config = dict(
    vocab_size=1024,
    norm_place='pre',
    norm_eps=1e-05,
    learning_rate=0.00202,
    decay_shape='linear',
    max_steps=9482,
)
Each number is 128 + 24 x the weight over its row's rms, rounded and kept within 0 to 255. Layers, rows and columns count from 0. Numbers have three digits each. The size before them is the row's rms in percent of the matrix's.

# down: layer 6 MLP down (transposed), 768x256, rms 0.11, rows 2-68, columns 0-63
# gate: layer 6 MLP gate, 768x256, rms 0.088, rows 3-69, columns 0-63
# up: layer 6 MLP up, 768x256, rms 0.0895, rows 3-68, columns 0-63
down2 093:101091129152121187108105125145137129128111135136145136120147120134148132141167201077139146133084131147122125081093138131143153117127155061139156115116155120113125134138126108107116092143125145
gate3 105:119106130142106149152137137163126131128154115145155138170094168168103116131148094098098122187157103152134138142156086126155124156070136133133126104170102102167091114126138140140142129080131117
up3 106:139068186141107107147107135117104155102119143137120103177080118114127092091121160107124147089114142100121142156129108098117118137123128137132127117101100146127141120130160133130112120171130139
down3 101:127160109145143084101118120136123156147113155154129109114153110102147124111107146107141148115136102143155149143172136145123126092143000153158132116135160117145112101129148175135157112162080180
gate4 099:097125131100136118125125157155129186124141115163119083123134140136133184138094152141135116162127100136118192129154126107088143138137136126129087105116116153144132110103090126151120108117143163
up4 115:116125141108124097112086155094121071164137073147106095160146139131104083087151114095126161136089137122128129096127122157163135171126149113193124122132132129116176143139152146137106118092146139
down4 110:161124130133090115127100132133123116153115080161109096178146091111145111109096149130114116118083153120098098104129106184135080127127143132175132172163121160095169125147155153135124142107103128
gate5 104:135097083128111186112135150167152131131145103169115115077150118153122132121117112180098137112123147176172146139155143138139118106193090085144102132103100112137074107147090127147144124093090139
up5 100:129103142144120127124155148103125118157139154075079164135163119169128138146144111134125122093105146120091126076122133134106141068107095107091144104146107113150154086136121132116164133078176138
down5 098:132160145118156103112133152130120087128133165117123090129156118169123137098150133133123138083122151133159143104099118085109118092069127137120142087159147106124132109125165126093110115188173132
gate6 104:127124181118139155099100115120146145081132090145077127125115133104156096168102139090095119081105148132114142185115115144133159140123085143135125105147136129132071139110118100127106160122123078
up6 093:157112105142138110130111117184150145157154106120134128143169145121098063090131131134122115118183078107080103169150149151145168118164105106143119169110157143124148108149160151141160110147147145
down6 095:110146119126108135113084122088140122086113071105106124121117143100144100146169142128093156126105145111176157116121157158132143128129088104088091141161087135144113126101125130106047155092114098
gate7 100:107158090097101077139159129098124166113065098136147097145090139097147122121142126162131138108126132097126131151107100136117197122082166176143106113145118156141133135155101118130129156114171138
up7 099:162170125097084134125134142149120135110098108121109159114148167109113089124143120151144167160134187122144146080131127123117147144130137144129103086149142146135103137135146162084143163127123149
down7 103:161145095168108084141128094108136153166116142112143116109114150128160129123138161080121178099106139137136112121135104115143176121178150133100147155169113146155127129126108108109155121115164129
gate8 102:066086105128146193156119091129125120096128092143119131140103113141123132129117126160114123116155125154141152138115135118119115179139112109094119140139144131135067114109115136143106149078116154
up8 097:110106147198103128125156140117102103154164124161144148136124136124093095090133145156099118138102130134105128096165147077130147128155136124080105136129128096156156167110069136120127107145104166
down8 098:155145185134116127129108112141146140134115126108151095124159154148135100109117120141082099133132108143075054119145157145165135138153129080120138136125105142128110107134127135137139160162147121
gate9 099:089128161117121103137104130113083124143121101155130128136078149099124130180127139120122139066117139123163146171129143114117152165155142098164080139119083155142127104125110113120179145144132109
up9 098:096113103123139183114156169143097126099119104123130129135105125116119108179071107080161087123068149169115170136134148138119093107133139133091136169162129099133155128146097137161153104138142066
down9 096:110141145108144096090142126144103107141159130121144132103156157115162142140182125115105143081188138151121115155102118191118140160117155141124130124121110127090103128176095142152116148142149151
gate10 108:132168126160095152141156127128133132133110071115093122138169118141152153096121134118173105120120141097124150151120126149128158131132108139148152098171139162122128180104106148126179133125111107
up10 108:097098200166138120137126139146169145153144094126093097127139165123100157165151159113146141122088101124147143142130141108121134098130139096118159082115137103089085104137138122123101159145163149
down10 107:100132126128154126103155165134149135158168148136121108123108112129096118135134125119124109113107123094176161105129121068084109084103117135109120137073170139105119141131105108139127141121141137
gate11 101:166109140138167127158105100100100148129095114122149112190145151089123133098141124171128106109161139128123096135100128119166126170145119140120121108149127127075136134177158084150133166140147105
up11 102:159163176130149119107130077171105139170143132157148135092085131144131151122105094084119156132134120100165135121122106169144162098121166154138132163117108110098132122087119136165154133096116130
down11 104:101130150122136144110127119134127115174106156175125155142161161127133164121101101136093138143123131128108150100125121160127149116135147135100168114102145118121167139146109139137163120133105140
gate12 097:134107146136154148073103112185130154119107141116093133137101092141169151082143128140162147122093102140154119085082147091116168085170155131146096119155126162112101171122164067108153165175078151
up12 099:063127166142139072102122110151115093182143143086111111135097134102154138128154110110166119114179107148121121088121135082162166089120117159104146156099126123132178129098124108051131133150150134
down12 099:133156144184097148133121132062178131147115118187113137121124153121126108145097102104160097091162153125065145134111118124161111130135145103117155176098131125123154096118142175141164141108169131
gate13 099:118125135093096139134098133079125158132147145112109071142113136115149128142153128116195139098129120127095118135103095066120157124128102139118130109119102164109123101126117109127157128174180139
up13 107:146130157126092094122128146105147114144116130142158147156109150160128160140134135134100122131141110137102061146134141106110107144119113141172136122079138120107095160149120099126157087132119073
down13 109:090092128151110128158125140098155132106128152097151135137096102155169141146124103133114107151124097107106078153161127121136123151100160133119134110091121114111099138131124142135150130138113086
gate14 103:097102137146144159147148121081146081132146117113081113145132124105168117116138122134113114150138093153124151118217161120155130158124149154121127103116150138136147158096150137154101148132100115
up14 091:146079172115114153126128134140142119172140139075090132153111116110122166126165086088127141133093121116127129132147116153120134134109185130153140103089113161146098130126147152149134135084109096
down14 098:129161091136117102128111111179114142125130136138156163112163117137109105139127147129146133124097134109142120120080116139128122105118091117124128169131110087115141074153119101121131137148168130
gate15 099:146107119122137172089171095140132113117123126158113157160124106105147138067113145153147155100117153164113128118152114097166162150135145117157122074110138115137166148098119153117086131136163177
up15 097:146148150165126080149144100153141133117127157155144136108110145162098112124107130141149143156142149109128108142113141120149135138095151151140102158102131158140125137102164080146160105143095104
down15 099:139145182137099145114105140143099117094128146115102144112130107054123140140145114136104088114074123138134132072144098121132150142121163100157122140132096095161111108087153157117109136073151137
gate16 102:096115106105165133128178102154198109080132131104143154093126141144106117121131147122146125117135121154134109149139160103131159092133114127090154111129133113163129148146151114176114110097100146
up16 094:156143131124139108097133128114106144137102119100124168135085138153134105128129159125123140128100122118125091130151136108140114156140101094148145147089122096103143093116160164160168123144143114
down16 095:141133127119183157144106167134125131103148145110163121127099098122110120094085135138109145139135135115162110111116111151142129135113200146151136155131127132120119160154134109153127074114137139
gate17 098:106135155134122138092134119150125139118130060124148185156107117110157178161134126151181169131166114108100119131111104096132173105134107085129143120111123132116143114134119148132128103126142134
up17 097:101160115089140140110105136123138112098120124139154167140097148147130112185119138141181099098103095130114118148148135102128087147127113122151123134097140131169165146173115118143112088142112092
down17 097:104102123090102154114153087137119109145119128108130153105157134099172153106167127162167120151087143161102092142135119109144098109123170120125135151140091080126107152092154135140102139129114114
gate18 103:136107079119175105143108153112107158136153119128163131172121113111136144141163136106132141075150139089133096099122160094142129112099110098119105155104117161143147142146144140080134113148139121
up18 097:132124168200094178141132096121137130150075138139135149094123134107148153133137121102133129139129124110108101109126147083147119160142136146086160129184167145119169122139108122073095092108097129
down18 103:115137124123140150127126118119149116112130134126104137148139138128158110090116130148124123151110122179117143192156130142132174114145077132156147155127166095094081128153105109169162161136152165
gate19 096:140144120130138134141122116088108162140081166119156150167125124148079159137183134117138128141135121083114150115097102107110100174118100141115109093087132120150114145148127082130108127129152099
up19 098:111119143103164118096124081120141148139132128119147154132147160123124095107105157130116129152099139103127150098135111168147170120097146142127137112113116106143131119100131112131106115100118136
down19 100:129105120126134145129156111139104125143136120090101147180148119135212150162112128114116106104149123161138168146126168166146114137173134185133077081137117143128131131119101150153143069095165134
gate20 095:103097093148119152130155098146118172135149142129073165160151104101155132126134156114123154112137098141122131091127129086111104088138111129139186157144119118123102116105096110130128130112137136
up20 096:134129136145149124149120136144142132140171094115142139120113112124129083096104158144085101100107089154122146120152146090071152106093134112138143144107116126142121137115096125112118094159164113
down20 094:173134109080134128153103129095085115130086162130109114137140078142166146109151146142148140105094141096130116072130108152178083159099079142111116113137119152129133137120133111136119146150149132
gate21 106:118134115137094120119127123139116113138149121158145107113147136175147117127131083145131103098149116087172125121114088153144126119119062128166167123149109151107087116143116100132123090107126111
up21 099:133104127097118120168144128146162131101124117101112112144124149155134142089120088125097124097135141121176189081114125153128134113184140106163087141119099121147117148147111127133120104141104111
down21 102:119119145147134111177122126115148135102131140094171123113136097116079158135141196152123137142136118177123144121112116111146145104102137140153070132144120119078132124124099143136142201143113132
gate22 099:103156127087149155121104171136065138130102066118102158170128150146131106119112140132121133125127113168169112179150111152141193118134140094119097127114150106091150151146149122171098111158127086
up22 107:090082118182157148116141160108125115138129114109127155110158148122132084142197087129145136133107130124121112163124125098053114082144118160133156115086103132087108114159139083089105153105143135
down22 107:098127151109144097133130146151114162168141152112114117125108118189151113145128142152115080133138130134120122139145145154067091153111150146115154060135062088096116087098126111127146166130123129
gate23 103:149087084146145136132173102118112164094165134143150092108117076130124147093154108132136090135123174136145142152133138092152120100102094112095123105112157144097076166100139119130135109074124146
up23 098:112135147117090134120134162129148128141089111118156142149103122130114111186111114123167186098091117114122144156108142126130147123089162159125144141103166120137154111126153127096126134133143147
down23 103:133179128120126105114160157106111132094132115122159149090159125115118136085168137119111117109140115141139124157076138097111110166149122139158140148086145137126124104133134148126104162142120152
gate24 094:092134107113183156151159093126160124165140116136114091115122136165151179119117119134128114125117125131126098161115127137123117144103138084107130118148121123076116103093089065120144149082150110
up24 091:144117182141102108118085113108092092082122157112087125122148117150136100105135145146106133140127145164111181173163138152119125135161150137172145136172113107141145121101095155127128097144110126
down24 097:135140103149159111137148126189164106142119167135107134109115120142112144163144132110133132125143094137137143138103116089128144159160095096135138159143106080083107152123102132081117181127103118
gate25 103:162151143132157085123124141155100115131132106121141123144121091128106102095130144128103147146126143098083122108143149088126121090139144139149165054132080108136150099106151084146072145130137088
up25 099:128117114162163161157168132145176117129132095119126094088174159111107105146155116125115110132137146139143120097144143143127125096124131121117138159113115136113107117108131120124135163106120097
down25 099:169104132098129114133169133125133111117133106145135086110108172143131146091117082119113155110164130113124116138122098132139100127190109175128127106125094135111117076121079132124115147097124112
gate26 099:121126129125067135135126129143098105136155161122108106148120067139105119135071117149171150142099122116126129138142103108146125115144155088091127145101118098123111111160139141114128105109105112
up26 091:124175107124112145136107089124129124105100109150154132166140146131183119093132130091160185133141135132147156150117108191146092132122140117171134114129172157100164128142131135129137128106094154
down26 093:111081185099110146132103122157118100092140138182059116107172121110109115094063155116141159098114128114115165121138158116163147125167086126119131087118112123111169100136106156126091119173104141
gate27 098:153184142113132126129158112108128135176113142148184118113143131120134172102174161100115086130114156121132068138097115111100112114149109095111118094112136131139110113152128148194113154193110115
up27 099:113136147133160178182125105119147132133113138129106107128121120143141139128134117129146161118116161132118120097110128137134144154123099124129140123150147147130148170096148157159134152178129095
down27 101:146161116161099089100151140132109143123082146150137174166123130121118168130164127101152113104133164109119127136114107132125120109134044135118108147126139092090136137120109161140128148165102156
gate28 101:126142114121114149171135154069112150144113138091186160133116117147143095139168156132129120106140097136129062171144104101102135138143099129105121114126133127117110128131112128137161123139095128
up28 102:149141105151159114104100148140131066106142134146131105141132098113129161135138146106102174175177091166183114184130140176145101130122145096099154117119171150069106122148136112102158116166155099
down28 102:088142122136154103114159136130167124118122119203081147138142130132114145129168139104134158063150129173144109111121134170105127127131114169122143134131153155145155172156112187069100132115171174
gate29 104:152133063146176115147143119125095113139064116100115141147140130145097139196154104118126102146147149167151096156106156154145158122091181123151118098103118117111153182148124124133120154107114137
up29 103:081135106162132123121111104125160104100109110130170112106109125059139090109117144053100117118108106120094125090117129112133126115118137118156098112131144110126124129074151152126101125127134113
down29 103:149088083115091109140154108154170152098089134142121126120138145135089157153104091137101096127097114129135137130115097117141133097105111176118126099114135117126096173152104143152135109126115113
gate30 106:156162154173092097104109137126107123126134159110119121109164110160155130115156095080116124103085111159126107145121106117106118147119182150142093123129106114099133158107124101084166167149116119
up30 102:129138113150135123125119156140148139101135091122155136131120164142156135082168102163067111156129124122136170133132120170133098098145091112074147103114120072107116118149109144095101105115154120
down30 099:120133151145112133156144074096172136112164102124123159130116066156136111124152084130158131130149174107123101142132105147156133144130097126145102087119148107130096099096121099114156118102113135
gate31 097:146151132159104106127137126137165120137125146148158131102107107090122128116123139110125144108147119163181165150102099150164130089103115123101131125117127134153091106084119128124086163143158120
up31 098:098100126106139144161162161121097117134115117134123124136157160148132129128118177101176137146111143112113113125117102119102143179148105138140118143107109180103083145181071076117108139160172138
down31 100:116177200136143093144104117161143116144119089130152109137117189118129086151116132142112132171104115180163115153179158110126102149140131140109109118147114103145130088108118140145120134102120107
gate32 096:124126117071199139146093087137097123130129091119074066176095109113141110127112119122180118147130086134145142126116094108097133105153153129132144168165088182153114117157148150117154123134134123
up32 109:113115156127085117099144122141149147144107139126144150120138167165129123092094151102146099130140139155153127104114193122102125120101114137116127104116142121110115137133123123135100124138134108
down32 105:115110071101157135126113113111140124132137166122090109175134194164113138129125127129147122118117099120117125151129158082134092180095103146114137084145076132109106102133126099106161111105138124
gate33 104:112096129088108163153123111129116166083109140124113146088120125168101101133116105126127104127139135130126153121108137139131139132144196114135117104121169150091105152124116123167112130108100168
up33 114:096063127065145179144137124138114160087140131122112142176118146107112129163130114102148121102125113097113154109093112133080132114107161075126112100142134124108133112143104104154171088106151145
down33 108:091109131105151163133151113183155121141135163122109140171131142102102132125111115170180101164143119149122137132134120152124125106135217108109161115126123080109093136099151176140128135141122105
gate34 101:128123129159144143141107135134103094144120170119114131135115128150112170151107184081125118145116132134141116116138153153104064113146119116134139145072117114128140128118118124124147154133107117
up34 107:153101142109121133107130127137144082141094123131147127118126114124118134124144163124130117129109134107133131129173157175184111114150126113163132089137128149109158175128153126158148132101152093
down34 107:092110091129118126137144156145124096164132108095148099107140117085164130136106091126097110095130167100119132126117112113155203133127093139139115116144136155126116099159147130165118133103077127
gate35 096:109153121086122134133197112144151134096120129133143183148119119087110120143121156144124089120113133123152109107123162155119116118106115118115166094090171128125120186199073162090133084109144136
up35 098:110108200106088114132155155098112107110122125087121160114151138125137129175136126107113134151070127137116081104102131186146119113105092118154127141102130121132142158109140148069130130127126129
down35 099:133146137130133139108101138148125147118159069098073118128142089146112160143148132143094120133149138156138133150147097149109108107160172081174150155130175143090156117082141079101154159143095117
gate36 106:125139079125153181145124053156111128113150117135143101101088118123133117109128154130093086135113099116128099124141117162142113193175130115168132144088135108112130083128100118116049138088176145
up36 101:108127129121094177115099171132099107104130113119150162100147122157163140152092121151109154131146110101102125135139157119083133128120120181121149193173156101102150097081099118118113117079137150
down36 104:139129150141117138134143100144094100178133163116122143119151102115144130120130129163133166168172127098108108128102148105117148071121152145123134093121095122136116090127153131126108113126132150
gate37 097:093158185100155150159140136089138126121125116130164136164130132154115140046086154149123165148100155117107138138105136099121170085160089145107093139119100139169078139113110126119146161103127110
up37 095:169121119115105106133125103126158141164108123146147169117097140074145107124172175154097129154134140148158135145094133135138130140109107121119117112154162092093116161105133096117151115134139088
down37 095:072105093104135153112120151158163114163131192149106123081122123102126131119089100124148143119127085111138125083151147136170136130179115154169098143139102098139146114132144166114115123151115099
gate38 102:120147138138150139140129112149141108135160142128098193142094110100069100142104135159138148118170077091188140109124069131128133119139119136159146125133149105124111109102093195139130091136150073
up38 104:125128082101106154150133134147128129128121139125102117130141122062138122111109133134134117131113135091096156143155112109119131109133162171102154159159164115124146155095116152109125125138159137
down38 105:159137132119094168119108110110155111133083147183159161152099139103123147135123147110140128115135126135093153131142162127089160105121127131110112139161139159130150120141126118120087127149208115
gate39 096:118082117108125157104134143108135141101147097106121103137115135127128129143108161128070107147088122107126103158136153152127099144138124131141162131125109117131104144157131090142113139106123163
up39 094:161137128124067111166135146107133183147108105141153103111126129099148144149136154141101087177126144142109104127120117123084186112138144129125173106110089117142145114138143126131119101180101112
down39 097:087129141140144124094087117135116112144176142157118098099099159115133112153173154143099098133105090130121139098103133132153133086144138094143138087136118167142136134147135100135167155110121162
gate40 102:173178124055101156148167112124144122168083169140108094133101092134119193094126104105160114164121184148090121115133165114104166117116115160141149116110127130132117141103158127127156152112154095
up40 099:146171159107138138168154111088114148142098103155113118168128136123154105114126152130149138136132156148144141153104101157124121107121151114092120133124102121082147147125104149133094107129144114
down40 100:117155166097148121101107130116147115105150117129122141132121149119107109138084129119160098095170134135139129107140087116104135160130184139129110104139152099110127132155076088138092135158092121
gate41 100:135157170110144116142133078188104153109186153090141074149148138116141138138094119163130115134100121157133155090105116166109127095127125107127173092158133105099132106126155120141131173100110135
up41 106:127152134155111114163134139154138122124120118133155059103151106112164110155109097138130133150142120130115155130137129120183151117129107074119129101118119091125107146128141147117131088153192116
down41 106:066126103112078109129108163141129128169125088130108129135118095109143126145150113068117161119159155117148164120101103112172143122159120115118114110104114123113122115161120133165131140144150131
gate42 100:104111131165148139106106131148163115140135131098146144109133114138100135112169143132124105120095112111101102146155107125129167164100122123166136136104114085115074140164156137075116144131145158
up42 104:085118144136118120155165121101129139124125136106103129112097108138133101110142142084132107182165156135075134092135139182177101110132090153089146106146168128118162082115150150117142131137127113
down42 099:118126132140140143148142142105169090136154162091123162124134135129146126111154105151119123130078101133102121183163101135108125132127138134148147108130110152092101119087124133110122133145162119
gate43 105:129119131100081130116081121128079127156180178090125120137092162147128156115088172111144116102077083131127153127137103126131126137186144138119122119149115128137141144136141096153103122109131136
up43 101:128139112131099177172148109111110142077086128148123098164137143141135105133103137145080127187154106129198099099122166148147164118174158123107116096142100131122120105157119105128107125119109141
down43 105:150109147140177129148151163131116113111128139121126128126161141155111174159118127113131121186200125150140082129125088107160133126144139133137115127162117127144135103101107114112108091123126142
gate44 093:160158162134139124107078115084158124133119089122087128120118103116102162144148110145113136144173145120112144156148147124109097094113140114111109144115124104119126095123152131135077105069129105
up44 098:138134119096102120139121138102098100134109077120116108129131105165112159092144076110096109128121108130097135179099144128150184165132178115131138181087156121104108115095135151140162130134134193
down44 094:122129139139141176136158105146140153166135177111124125144170173146161074191108162122138140110123087098157118118133101121147127144108066151161127097120087145114153145150116135120107131121121083
gate45 105:135154123132117116148132150112169113158127135163180147114124133149145173099106137132123145129132127114093124133081187128203145101125137170113151091149137108130135123142156121111112140117109100
up45 102:139116135133172108136137154140105128149102109140135117106099127093144157125135100129141149138139135132113125119156108106126131102132101110146169124106154144099115100069104131141128130139139115
down45 106:099125108154132146109090151112090137152090084119147143114105199096113129083149090135133161125086123127108126157093155133200122112108103168135137112139150178112146131129108083168085112165158086
gate46 092:159145132142122095140132116130142096129133127098134108145132145105137134119132124093107158156135124155115118076143117135076137124098076162125152126126129107134168167130085103112127157099106151
up46 096:093100137143112168095154106141149106144150122141095150117102110159162148132127129144118147102191116149147117111091126135121112135152132147124097140102114127155179208105095129085092105107122145
down46 096:111103129135143144135147116104096133147104121099100106174159142121148093108101121124145088119151148131088104150094128122151170121144133107104108088135144134074167135137157155123130119140115075
gate47 100:172127095133135121131113128132134118112163140145186137176112153097173107124163172137110164141147151128161165120170144159164147121098089115139105136095150110088165181151134111166117174120131115
up47 104:158136106142147145116166145093148168115138157093132134117125139128131132124149118144102095099135173111181151083158123137144123082082104109167154099124097086119119189106169117148173135161148099
down47 104:138163139146160149129143155100187154126116137128130136113163127134145184116135111122094077141126134102155112131115118111166131079093124106114152114109111088143124184133169112128128129155169123
gate48 098:125117135109113154091112123163119123182092113126091162149119114122180131153125112128100130116162147134132097081097077133137156116153094153151137128157116141105152102086087103118087157139145126
up48 105:084119187130095136133151167127097154136118112155108099153130133133103106105115131139144076123168101120116126128139125119142106159097105103091103115159115170126095155083112143129126125116130104
down48 104:113129135103154097145131095125131132127146151105125137145108128123115111066159133111151123109135073129140184116138119111154108152086172100142104101112128132130079145133115155162124128125137109
gate49 103:154158076126117117130142138116129139158098078116124131148125120104131158148108121108170142134145086129114096163101105110123172126162105107134107066141119137120153141124114134133113136129093128
up49 098:111154143157130129162084166104092109129110146135178135145140098153134127139170160158139087085176160112121111158131095158105089148112117129157153108114123192149110094123102107094124141136132141
down49 097:131110134136191118129126103114072135134121104134120095130129133122097127123127075107063112162162094173110131087120132121145159166140141135132094131135138108128131151173116095160111160096168120
gate50 098:129156143131187105141111130105091142113121148117142147126161132116149110117143140140118143163136176163152135119136101172142123120132158122091133086195143097108137159116101144142092162141092148
up50 092:119083117093161173129157135116116120124111138135125146132088156105141122121099119099115112152136125130125155142107144126169186138144142132151160146100143143087121164103107139112154105138177120
down50 095:086104084142094128133136128146125177077136176095139141134141082128123159133132207131130134095131137142138141138120155095099131100096153132158116094117123094150157138102088094136106116106132117
gate51 102:151158144153130156134145166136123114148127080146117153155137156160135164139091142095090133155148196153166097152104100126168110147150122101124118125153133121149156085093114105132140144133114123
up51 106:102126100150134117105171116114138114136070188130141156119181130122102153119161115144129144166168080157166116138128092105128116093125100099110099119145183132085129145136115122153138130118074099
down51 104:127131134086140155167129097099141159161126142124146124135061107160094145094135155156113152123109130099142137132097070115129111146104125135142080131148115109132060170134126132106099139127088132
gate52 102:152160092165070153120122098101107128136118109108095110173130154148080115117143142158127065112159132120155119094153103122119112127139079144114132136143101112092135133135191066150098137139129104
up52 099:138088101130102122086169118108151145155110184146145129114131130138111145151101140133096160161110124057143162125129129167169119140118109148134166114086113100132111149122113084138161117127122146
down52 102:153125146158097115146160111112113115144155120126140130093150160122127123162159160118093121093090099151115127124167141110135144112125120081161111079145109108118145138127108119106125155170151165
gate53 105:124139123126106165157146106195136105102130138142116185112125140098199128143153165123125085129121138155141107176093138115092152117100118119132100139116137123113076100103131125134104162127148110
up53 107:153148172096105118122141101103146104072141147117145116129124104113130083130148115151137094162141143121159157120137132083123137114132123130100129122108179116133143105126129113145133108099138143
down53 106:154095087147113121131123114102094126185146143097128100129125072138137114117149140140106076108112170101085161113161114102148100141159149149132109149139105132120172145159097113099118098137167116
gate54 092:065085146112121127120153121124143109139111087155104093075128155135144082094178091144154109134121140097154119126127121113130124081135135124101140124110162109101092165173121096124142140157119177
up54 091:124145115132132139082149133106117117127130152103113121137094127161170152114137156128118135152122153142110127142119132108151160125161108126179116131139113175100106162074150101123159123087078146
down54 092:137130151123115078158114126126160119117140096120152147150139168119126167149119104142115113079134110091136113114157128105115127150171120136106123119153102061136120121159139127125122107146141153
gate55 103:120148131136159098119099112138096123103137081138144109142120109103125125139118140140096118128154138112154137147170102130114137170112110143118118136109128148101120085119094123116113145163131094
up55 104:113094141150147049081084108119127113143123121175136159156129134121140154131145156108126172119126160106146121114112123095138122135113113138119143105154166108124123164133148133164102145153117127
down55 107:131101135126126088140081091103078115151105126142116148101176097163118085143136156109125122133130111115103134120120127081091163170099111138081134123121140153112093141139116178111182143127127113
gate56 099:156145110118121108143112122121087109114117147100140085144117086145144122102141133125174171095128097108114138111163116097149120128168099159138082148157110120090086179124147126135123105178135156
up56 097:125125097135116110114182156138141111134137138174109152133105131118175128110134078144118122128095113127141150102141143113077066140131187098118121166103130127140160106128102163137135162142130123
down56 098:162164108098128093164189109099135135122121168136121133156093104149140153117128152169133172090112100132116164183120091145135108097129130134125068128082126133094100094094131170144126118133116141
gate57 098:154115121122174152126087125170131147134120139074116111164120090137110079114094146141154134154142091129094142139117160137109169153155178104086144110126154140103119133134163155163107099143189099
up57 100:089116108122129150140115162108122153108131103092131103101097118128124127142145097123131126105143108149124133139170141136136105105183116145097129149104100084127115108097147166155105129135155154
down57 098:162097104164109124126184154097129113138101124099131138091137123106126106163147134124116134126143131174163124119164156123131117119121086129145088118140072170135121114106115112135117151138139123
gate58 107:165107143164115099118104166135154110141153148155095117136094096135130142121137160120140121123118051094126140118109108150128140120119140149109108127115125124112135113109152129104172120164149123
up58 108:159150125133094140129152097072179119107124090092115136163153135133122096105125141169140135136115137127120136122123167114116138120085117120117155146174131137161130122160144121139086128134120128
down58 105:129137137129147129115158115080077142102146103103144152151169121163144119139116086135143107112116147125157151115113141091116113145119148107063108110178156084138085122143122147143128171118161123
gate59 099:101119122099074094117134142118130128140125161101165169156133141107137113138190083158085149118102115146069124121095132086139160153122139100168145112111101128111124120125121055124099152109114142
up59 096:181149181125176118144158182143084121051151103112116133137152089102160124164093138130147153116091140160122137153165121192099108119147169113149128091152161086126150109147168121141094112161124132
down59 092:106141131155086163125128159157160172156093187111106100141151180155091114094157106133104105155146113111136127156138152111162139110133129111102114107126104155144069130097111116125149150103128151
gate60 105:101112117124119143102111115132136134100137149128105136106100166133082109078127093129106094120137123125139150099134142108101135202169132091186096132139119127107095142097122182127134128136153071
up60 100:110133148121106071136113078058129091139134092120093132090137151125118172112121084093094126123106111142103168105119145120147127142118126144077116146164141114119109130099086142129136098104106114
down60 098:115134136096113142134150120127168159115109133126135139145083103127129138143122142143155160105113119090158115150145102159166148119122134105144075145117183134135166187161137143121116111119110147
gate61 096:095130113120146126120125141159134117155107131119103108128124140121166101127099096118117140143116139169151106131151148113121183127134090153145067122104123104111122143071173145148158127118164081
up61 116:088144118116118106137099108117107090121132101127141114062100121111151110139135128139110103145121145142130116114129137097198093140083152126105116125142109134107137194156149100153142180093115089
down61 109:069105078138141128109121149133124127124102149111139109101104129075182100148114132141100162153126136154171132126120130107156106146115106137118084110130088119078086156136157117135121127141119068
gate62 092:158134107113102145098138129137140154135139139113125114129128080122175135111140113141095140135091138104107151131182153119148169160126131131118143112109174141138094155146105117092055116099126140
up62 092:143092105126095110183090137135157133092102096162085122130125145104120140160084097168112126146133137123151122146126149150141131126170141117111124130136152086103149140142117130167109133181147130
down62 091:122116136191118121096077135133137118133143149117176139126125180128132102161103134131060175099167118127145110120169144138172118129189091164105148146128115122144106124124112109141145146089123088
gate63 098:097100117123135115102120118140151177162179161078120108132139148159128146158098134133098077119124126075121124128140154139153086136101157124136156074133129145110149109113125164111129166115166170
up63 095:141099121121148156113126114137136082134142153148121142141140103111090118143096108140058109122121129147149081135142111159138112133105129113113138134117122096122103116104132147164129127143113161
down63 094:083126156142102059131129110167123084122087129109133116114109135090134115139164155092202136141152128110158152157108165108086155104152098126112119128141088157122150152160130143161137116085133115
gate64 097:179161154168097085109141146112092131109121184137109110129160126129084147134092134169136116137137128120133144129130132149108123176102189131122094109124102117148116166103155117141137134150167074
up64 092:100147106135174186132159141111135116128120109120147148104106125117147135143133106131131116078115063138139120108164143156118056145137135138089151162160121106141098162148128090066131123111096123
down64 093:126139151135134104144110174119090162122166146159111115159134098132131113147084133079129143158134186120135121152110158137146151100135098175153108091098137141106165135082115144185159124130119111
gate65 100:098126141149137111150156128135096089146149123138110109132126148134084090144142122137170102145143148126149138125135145162173161145112123120136114111110189132137108149101123145132074123126148121
up65 107:145143127175103113121193130134149145095128133118125125141167155160147120109073155133084149116143154135134168108139169155077161155152140126128145131119106108119127088131088123152124142142100114
down65 107:105108129156132136150134170125092096110158130127155116136128165150109112099102133149137135123193155110153152121151133138172169134123062155106112138106123144119092157092127061161127112108178136
gate66 100:112149131154140157097118112145122119120136121162161150129147140068158106094181131155148106119126182146093128148118166125117143127107127127171152096127151115144146092144154106111138156139188183
up66 099:132155117147110119118090150110115141132167188145139094093133163104155081113133121127102095136141099098147129161131155136152130134110141137160149116115097145139125121164121163123145112137138120
down66 098:132130137114139124107167172132135121137119122112150145106111086150142177118101083146110177139108115109145097119126085105136124185138097162126105166163115107130124149142155106124116116146085140
gate67 103:134102141109101123069076177094183154183126156111134113111150115152157100165131187121172140099117142124149123098141146163130093147133126118122101113151095150142130145153147102134132141078088134
up67 100:155110090111114131116156104127108148160166157113118087141108163145074119081120133146174135133132128125096147126120125151144135124137130123091127124145139162126114175166166149125184100118107130
down67 102:120164122119125098146110138135101135121110144120174122151165114102112145073100145132136167149150106181152111113135149134165171109147098155122144134132128138117156141138127149142115143144130118
gate68 095:146147090101126073135116115168113141148103163155139104168117091130128128116169126130143120130105134127108119170121119109144162159130131139132106113127107127148117125137155160079099132137153108
up68 102:085124116127110119135092111140149152069135108115141138109121146129141131128170131082104142125140153149134102146128108103121182139152075123127120082165128155136130121127114157121145095200150114
down68 103:109151124110124127101154127146144131115123133149174099125081080127118139179116127110113106147105171082121099172101108108118167097126088145118094113125110184136104069131131144095166083173139150
gate69 100:136180136110083128087142163149084153094138135097145123112096153096124145100128109125129124109133132163143158091125154120096132145163135140079176157163124108129092155128145093118155149164143165